From a checkpoint of a small transformer trained on Wikipedia: vocabulary 1409, 120M tokens.
Each number is 500 + 40 x the weight over the matrix's rms, rounded and kept within 0 to 999. Layers, rows and columns count from 0. Numbers have three digits each.

# gate: layer 11 MLP gate, 320x128, rms 0.185, rows 47-63, columns 0-127
# up: layer 11 MLP up, 320x128, rms 0.195, rows 47-62, columns 0-127
# down: layer 11 MLP down (transposed), 320x128, rms 0.171, rows 47-62, columns 0-127
gate47:518544526479415513495526446519472500487558474530510502575527463607518473544475507512510524415439473490418511451555547471445525426462513528540522548459519551524441454506497453482502518508378425483479573471538503502516494516500526493487606472506534462486458446541503542465519548511453496503525430507517536467459533507511467605458510486506505465525507445462459468416556564517495466490478
up47:521549498497480537448482496430444490506523474490477416535558491487435511488462550463529494477526532538513526499470427617524476507438432577486527545440556505432450456491436530514531482505472435501475518514523489549539520404574477469502545382557567535501513445463548515468596512555467551479505484504504525482468453531515498526488507452515487431459508497455535510559479574466525489477477
down47:505484493528496471468507551527420523541553488473572526555575524474513530417507464460498458472474587520459514533540466496500536445500508543475532583474501530529459441583428494495534516475524511528454452504559521505516519468520499493534496458560527520493454475473497500447507534451505529458505425513485485465413548484480490550489407508394518501526553555611543492515447479428538511439471
gate48:468469489528472428527522575536458444538494481544489457503528509490538488501454529463492513542476558564494506446514422537506456567478475502472492484500503519500496507535490418521511475511476393563557508558566486493369535538449555433547475491514492534504531511551547529460410440441501424439581570474511499491481564468572531494494538513466458521499413452479469544487495505457519492456447
up48:529484511499558467525529402565461438441531547551483535522543412515475494469461498503503509430450513541474442562503469532549531436497411573474459489542421486465423602483539536424480511529480514507562511471457622457451468494532523522469475490496480489509444473507504434490558437481481448461430503448487393474484442506400499489504543500483531509515527489540554547498459512508526514505526
down48:435505587540410524446492485526442543522446502505509494486536475516565464524495489485558475395545565544530463389500540491570465495497522535497554555511453491526602453496435505461584522471440478478445501444548486528498421473450553545528490530569464464487478491545570489531510504526470522514470461441544523473406497548526353553436482540491526481499521550475506496439459562507476531527555
gate49:523496493546459432491520493542481558479491506480512473454527450522469520479574550571491583527517448442451541492519469541420536506498499534577418545439515442405502589499513566523496559467522493479485552565564595567464509550490489479508509507479588501524518482535551506487581468573457504490548443511513471453505467504535445553497529536419462542534493462495557515468553404523487522525491
up49:487492480510458421524521500549522505447542470464556516565498445481496471517440501437521457458493444537474417452480554450447498421487522541439483543437532463484573513491499522498521511496476485485560566524531527498463489581521479540507447512404474568492552487593481466446506504581401546577460475477497418476537468517488537473524438526507486548498531514527417498473538435539504453435516
down49:491449569497509470496500572472585489477552449515468545558489500486489483530542481511484515500490513457400590428542483529507561514519484438452550581471448533553466509513475493459536434477372527524502536457554509509532495501516541494454471599518543523476548467483508538496467530456422501523521422462490465512493533532443507516461496532479487636527538590470538490489468521498510491459445
gate50:555467521507453435469524464489525515504459443498483488408505554471449542534446497460431508483477473541510539510479543496526566511535500531437546542446485500472502471535546526477491541566479463498500516452515463551573557480499532493485521445504492440479480444549503484545493506448472484435575536502483492485446468542425450473473476437467478548381479469488441487515548472534547492473431
up50:498538486510550497490512478585534588514496547493581477442370513509463454517469473537553480433455463457536482458456478497469526516537474526526588494458514487492541572416504519470572486509473498541494545453493467535565532502511427433476563513482492485486559524471477502481433429469513507534509484565439436542459554541535486570551504551515466513494530533516485471500501561488534478427449
down50:464487486420479538593427488524535471452534452490516463593451524494541553446522516535469402420542439551516484478505540545501502488446546490516542435506490388538537463456473478536493526466585519525497516552477536524480518499519471507520513581536524504504478507535552490391506499565510485490570510498417495521469509543476537449486419536513539493492552453499494568466484526563513517506492
gate51:558537453429433522480504479510500485418425459463469456414426498454510424465485514498588432540449458493523480534514514509488513522431533487541591609508491553445458504538472455480476435485494462580461470431482511482463490489535531523461473552523494455516545479448431514546505456519560487542514487542546541391525509503523488452488537509477483540443446473474472461447437500424490517471562
up51:516502520463518486514514428501495518506585585494545478423561461436515418464561497393518470426412457514463461493556491467493462564560447478500540526463483520493508540510466492459448516466521426462446461503520532478491568476515586508500479520525531571531541541512500504530509502525503470496450494460524472499544537534461517518548573468556500451508548499443437509425532544433470436575474
down51:528464491405461540523514496449516455557436512505407561484526508454467457460467513531499517529463464475571526516471532470463442450493492507544447503460489475491551555513515523522469484507419503540388526455474465485490486527557425543476454516522540453498482542508538537469514492566516573498483452462486401488508531442518504451558470518465575539454472487409472544435441492569527540527478
gate52:536534533516527543488506502521534528476460489494510466467450508445459458491513583496504539468508439547471504471542458461474509543526473500476396505493513503475395450491566588514437467490490485495531440512482477534491528552489443427429503552469540503474473480466548495533529535514525458575496495538480559433461517468521531568499370501535476504475530485421492520445428545447447509485503
up52:428490544522549468379501560576600494524520441435517485533488453580501468537570521491498480537479480492499520495507480461493456423526504477478509492512485472528474455380465530510556517520443508506540478466461534475565436520566481528509500461448444438487499520505519525464484519509467579480521465453436459518518510584516586551468478462493540513472499506507489511510563569485477502486447
down52:505495487486613551554548523542493489615477533459563577517568500554566503488459503512544492444524517408507525510525511552499533473487521511474509553510517488458525479466526497509483510518469492492549517499580509518537479458479535487548509486379542491494497436452503500464411481535507494457469500465485474522491529449442448495441474524486606473470516508494484435500478442549522403479517
gate53:543470485461507523471435524472576518468498552441541469494479392499472474521528512536482519506477489622486484514506490501563474426496466579461526544517541448518496433531560507523523542514433494523544496478480473447515545538500453392502417533476480472564528509503518487544480558459433490528578468439534492461503426480520588488539565503522538491519486478423541477464560557448455511498474
up53:465445523494611500497541556490483442482566442512516508534585587554546500532474469562435541475533483533500554476530457551486497518491534546446557473542455601559486525507525495501479490529495461548446506514534519547456526491528518560505562461449538516529493516470453547540544525473508471506436447498450575447487465522449543508593485514498552494510534435548457436513436494450474498415452
down53:586488440432501534501512556486438556464544526466492536536450462552483511483558511606495515563513579480521483539495514527532512483479496536529466483478470505541431480439553496533484510490496442453524525515543472489392476530422520538521465438482568450491549531546524442468461562569441492493447479520489478530508515511488539445539501545475527464532446542545572531497469455553472501428461
gate54:514447454544530462529486443558544427434559434488435457479534518495507541459515502478479520567481539450492484543452428518409517495452464548575541496504470497523458550434503448530543550527562508534448504464479487536471479506502466554524526452520484429526435473511517501521497502621439544445529466506480527530545484534594365552481540492417466514466448487532511504463548541510474490496466
up54:455520495517528473535515528555465533545475453442465525466544481509449471521560539585485523486508569469501479487497499547420556594491521533490502494531394448516549518437493467496496547556641503525530441525567565549437526507516465591402494553501521559504463424475526528561516492567533505544547490478463630507435449526595448483448557509431537568492460477516519532530486421538490494430515
down54:435442517523568461500547511542491527529430456524536495450539509601520560469384548490492521512504492531516455468497454519490502522469480535479509415450447521448507433522567464433556490478610500483453450433395514498515495452486477540491507507490524484522541496485412485419486517449488531512580515511554548497566434472563416527552537499517482556502481502536541507485491465477458457445538
gate55:569528513553467496496579565539477562540573444552493571489536492452467544580453462525485477440525513481555497567552437493510519480520405477558462480567525483578557498542506452488470519525535554445486512540523497511468492463523551499520524512513440510512463441559546575529481554483522478463499496504551487486456595550491493554573516531560521518530553460480492386460430567432539509455512
up55:447518463430498562507499504523511365516468574490512465468486447395515546474525544496560474535467446546552543515431510551497447482440506477532500462477507530469529476446527500515525532589527589562516487468469543578514538495497498407487515522527545513494462519476454446527544473563633456480535423523469466538487413506531505478587432533478509495450542472459498535496423503516530508525548
down55:540540407420459482556477432511448533461459525565508538499439427498459523524555533506510519544479546487491511532522526428493458510491495504471457602458525438499530468401518509515466562518485475510517505477572487515431461533525518514491490515416593471498505524458490581506494489420464525408552490542421474526433498558456499428557504491491506481480472439432593521531542515470437463523454
gate56:416533467410547488475443523495459509467525528511456458575523445558455488485421559484504531520455461489507471510493513522424533511543435465519494514440495539518406507481469511468542485452530507520525519433517527545548459509537489510451474517486434483468504466522510465566472461498508556510453511507443539473531534483477522512547528536558512479538467488493537493486459511486468504433518
up56:516570484552496534448531504492482533460521508566552507511439482508551565513469496476524531428444467471487489472509532527532504526442479488487466557478444494427541521481444430526426505478494523532498517481504434544442480476490430503512433496459496475493509505527529495459415485479547457524549504499459412487513512435464435496558519520484546536512460484505568486506569440490402495483550
down56:485515517400515526486470588441555494508507539512520501439532470477495479528482500518512493521494504528451504516529573458470533552427552457531511434530500449556566545558460444488441483512503460429479494553447467535523550477500506539482470518480507487533486496510555564532536529430489470521547516567557524430477443500571487510539494485554526444494508515484480529427517511478493507432513
gate57:542517529577452493564478490501526531500518545486495490497470550511498413452578503491523475495587464468509450427512496513472538503410487520521532558513471491498503553547489585543545510529538465464562541505475519512513562519600497518508571461564573580538533487458491511447492484515412490499544468526486478505555555491541505397464552477514536548461511462486573546526516445494485538434464
up57:448524532452470599488481457496489514497458488518536496500489453536464481498516536500458479487567455451458496511471490479500463552511471554499531558453413466512490446511487523478461516493496571495494487489519572544488482463503434561491486505466486446551478489492443554483584491559496481557513422598477451521418450507484499459486481453451481482499484599515457531476479495489483420541440
down57:535493545526520466511528548607407538523468452452501530495426496529542468521489479466497493520500513511471414474477491547432534542457536468535530505487510534546564533505470574489559483433542489469483431484456515578465448503486441480479532574442524496472546514493510514495597547524459513583518501519454483499533497524492505529513535520509496486534453567482559466536503549518581496519427
gate58:558396503458456502484592464522465459444566495405533508521542574477433532476499485465476483604453500533499479500511452501472493533442507423478477490484474466572534527526508490547563555475470560536491495534531540505504470471531446506491520455495461455461519483464477474498455548493470570523555505454537521530488525467500535516487467498520558570516514481492470582465510533429474481480483
up58:513603474534546480433443492481504521440394518515522454529412466451532584427483516551520513535423560499430458518542532531500496479519496533483487538534596520509463460448579494476444475499474483469508503538517538451530553542404499506473409517529572517555548469536521526495521476543517452506417501461479482476475466509451419446522558522547423504485506508544493501549497496581573514536458
down58:499496565575477489591545514501458529435542478445481462537484466414494493480470555524514425553450478520511390451465465583453517508512463455462496475524535556576445425503525512553488549429520531476478463480531467506420563499495532518516439536467485546552537474500600520605462452499498511514547517481524451526502527491489546494429511500433487447521486430517583545492557458504448506524541
gate59:504472542526427462546468408472484486510468455431529558523513582492433509474517437512512470473554434432529404473554471539489539478458549524523521527437516550553546474542537457490529535573547450571480518447507553618534528511500571535522501483551514420552553564464501574487532459509481544420437483486547470429437572440521495494537432487549495521389497519438578523468526516455502537533420
up59:437590474511530486514499456521496529492493506559518494517537535573571525429478469513443463428523547545529551472559422421496481543466452529509460435449450580495532481482517551572443518529481546493441473498465529513508511533454558426499585457551546442551515510442459418501513482488535504469493500488530554494552537416480449550533451511538477550453475526475578542523453500503447470495502
down59:522524449518392469548455473466504499515528513525442452465543529443504527447581505562512480463566486471461486502573512450575551443514484545521437454485444515472606538526605490510439421555490491547468481478499477599526532467506433529511497521501452500527523471516552563491523510531583507560541566548527512515498482482493512470545477385489491572532539460496530490574450497480448513467492
gate60:477498521554504532396512460494512468450534455484472400435458449485485502525513472540479537531524428531502547501486517496502548480567483595549465604575433480498526466470487493502461497564503463532591492464454490473528517504479526506551551462495567602553462521500508537488564505487531485463504443490567448484469528528540366551496463560532481459450497562499532494541504458531526504459490
up60:496469452462481501481540520492497488434493434531470466430479464511431504490442477490408506474563513475544460514524475438597507531483476528540516448488466504502511429395466525434559516464471648531521480452411575507452460510556527489484469461479497560453479466464460517459441499515451542465477527571457524455431470523478492493496525484555519459478448533452537485534495481488525534500472
down60:492513457510505481488495546490522539486502448526410466517480540542555547486483566521520526532482430541516497510455400522436494472471587495498452390573530415549497587459528419452500444514490477422477455532443449548534504499599563485460470469470510551525536546490488488505511505583488428498507501497440481491556507478468543528446459491429512461524577475522567511489525486450566512485450
gate61:464539435448472540448497435479516490531547471486515511520513566564566524481487513461480475427459512540544569496465538539519452552532470518478507499545538525437495469610541494428492477518417492493430525572436613455494545416441511490524511488503483512534450474462479468558469503550496546465491508490486421476512493428492472468478489508460469468493473551561518513483526461445496493471510
up61:451495469499529535524531617469499483456489512452425440542523531510503491517454514385561473508533443517486445512556485482485490514465517475485521514456545486549488505487467459517508541523552518476545477483477441531534537541502477483485520481548610476461509534522469484444480540463504492529580455504512534559514575540510449460530510513529513542490496481486438469508456548486522455460479
down61:508530451541498470480486476579460478472488502488524441500483520543527505514426533488583511592463466472474507513475446502465531514526561516495461513467546563441516542488484484536513481458552523536586494522531519547466458495455566538515433525463472479535454505548553475507450483469504555504509537486592561441518494517513480510486528492550514462478575463469482592433562457547521479572431
gate62:485524512538550411510525507492508496535462499477514484447518421471498526557507621521510574451511541489457489467524381528452469432542520514513501460589527514466506524497570529502496532473463477463453581553520477515455548536516476443495479556502530461536490433460500481537494494468511481485544495423470527440497475534623518547502567521528550479447553459491552482489458566566520482481425
up62:454596479532421534564487527557529592504517416552472470478563498510441479493465577498534482470465430445494473608498496474525436473468481540518425631504467435488562566519475521541514530449550505470528552522477563498498511456481522515512496503490565491407461516449507482509512546533501500405510567552456472575542507518505492563531537510488531528440496479460556527540488525459540483500496
down62:536526513484521554514518408502511501472528444510513512586538501526527508536435467560536497523537489512523524423594477453481445436495500509539503452486584460445478496547493517526493522451441490452526533510517495441462518497507533485542578480468509621462480517515408464521534475454559527509483517522462589494530475472504484548521447563594469384475542524576471540467537575499555422496500
gate63:469514491505533486514483454471618504478506534448560423564479511480453456551487474554497486461525502580546497526531514565529483516499541542420560494545521447502468500457468516490499514468529553510452472452418465538506489475436466478490572520528537502537475568547482500547456525487494487414508525557545543510548539423561510481519450478471558560528536480562482557529482506555434493487589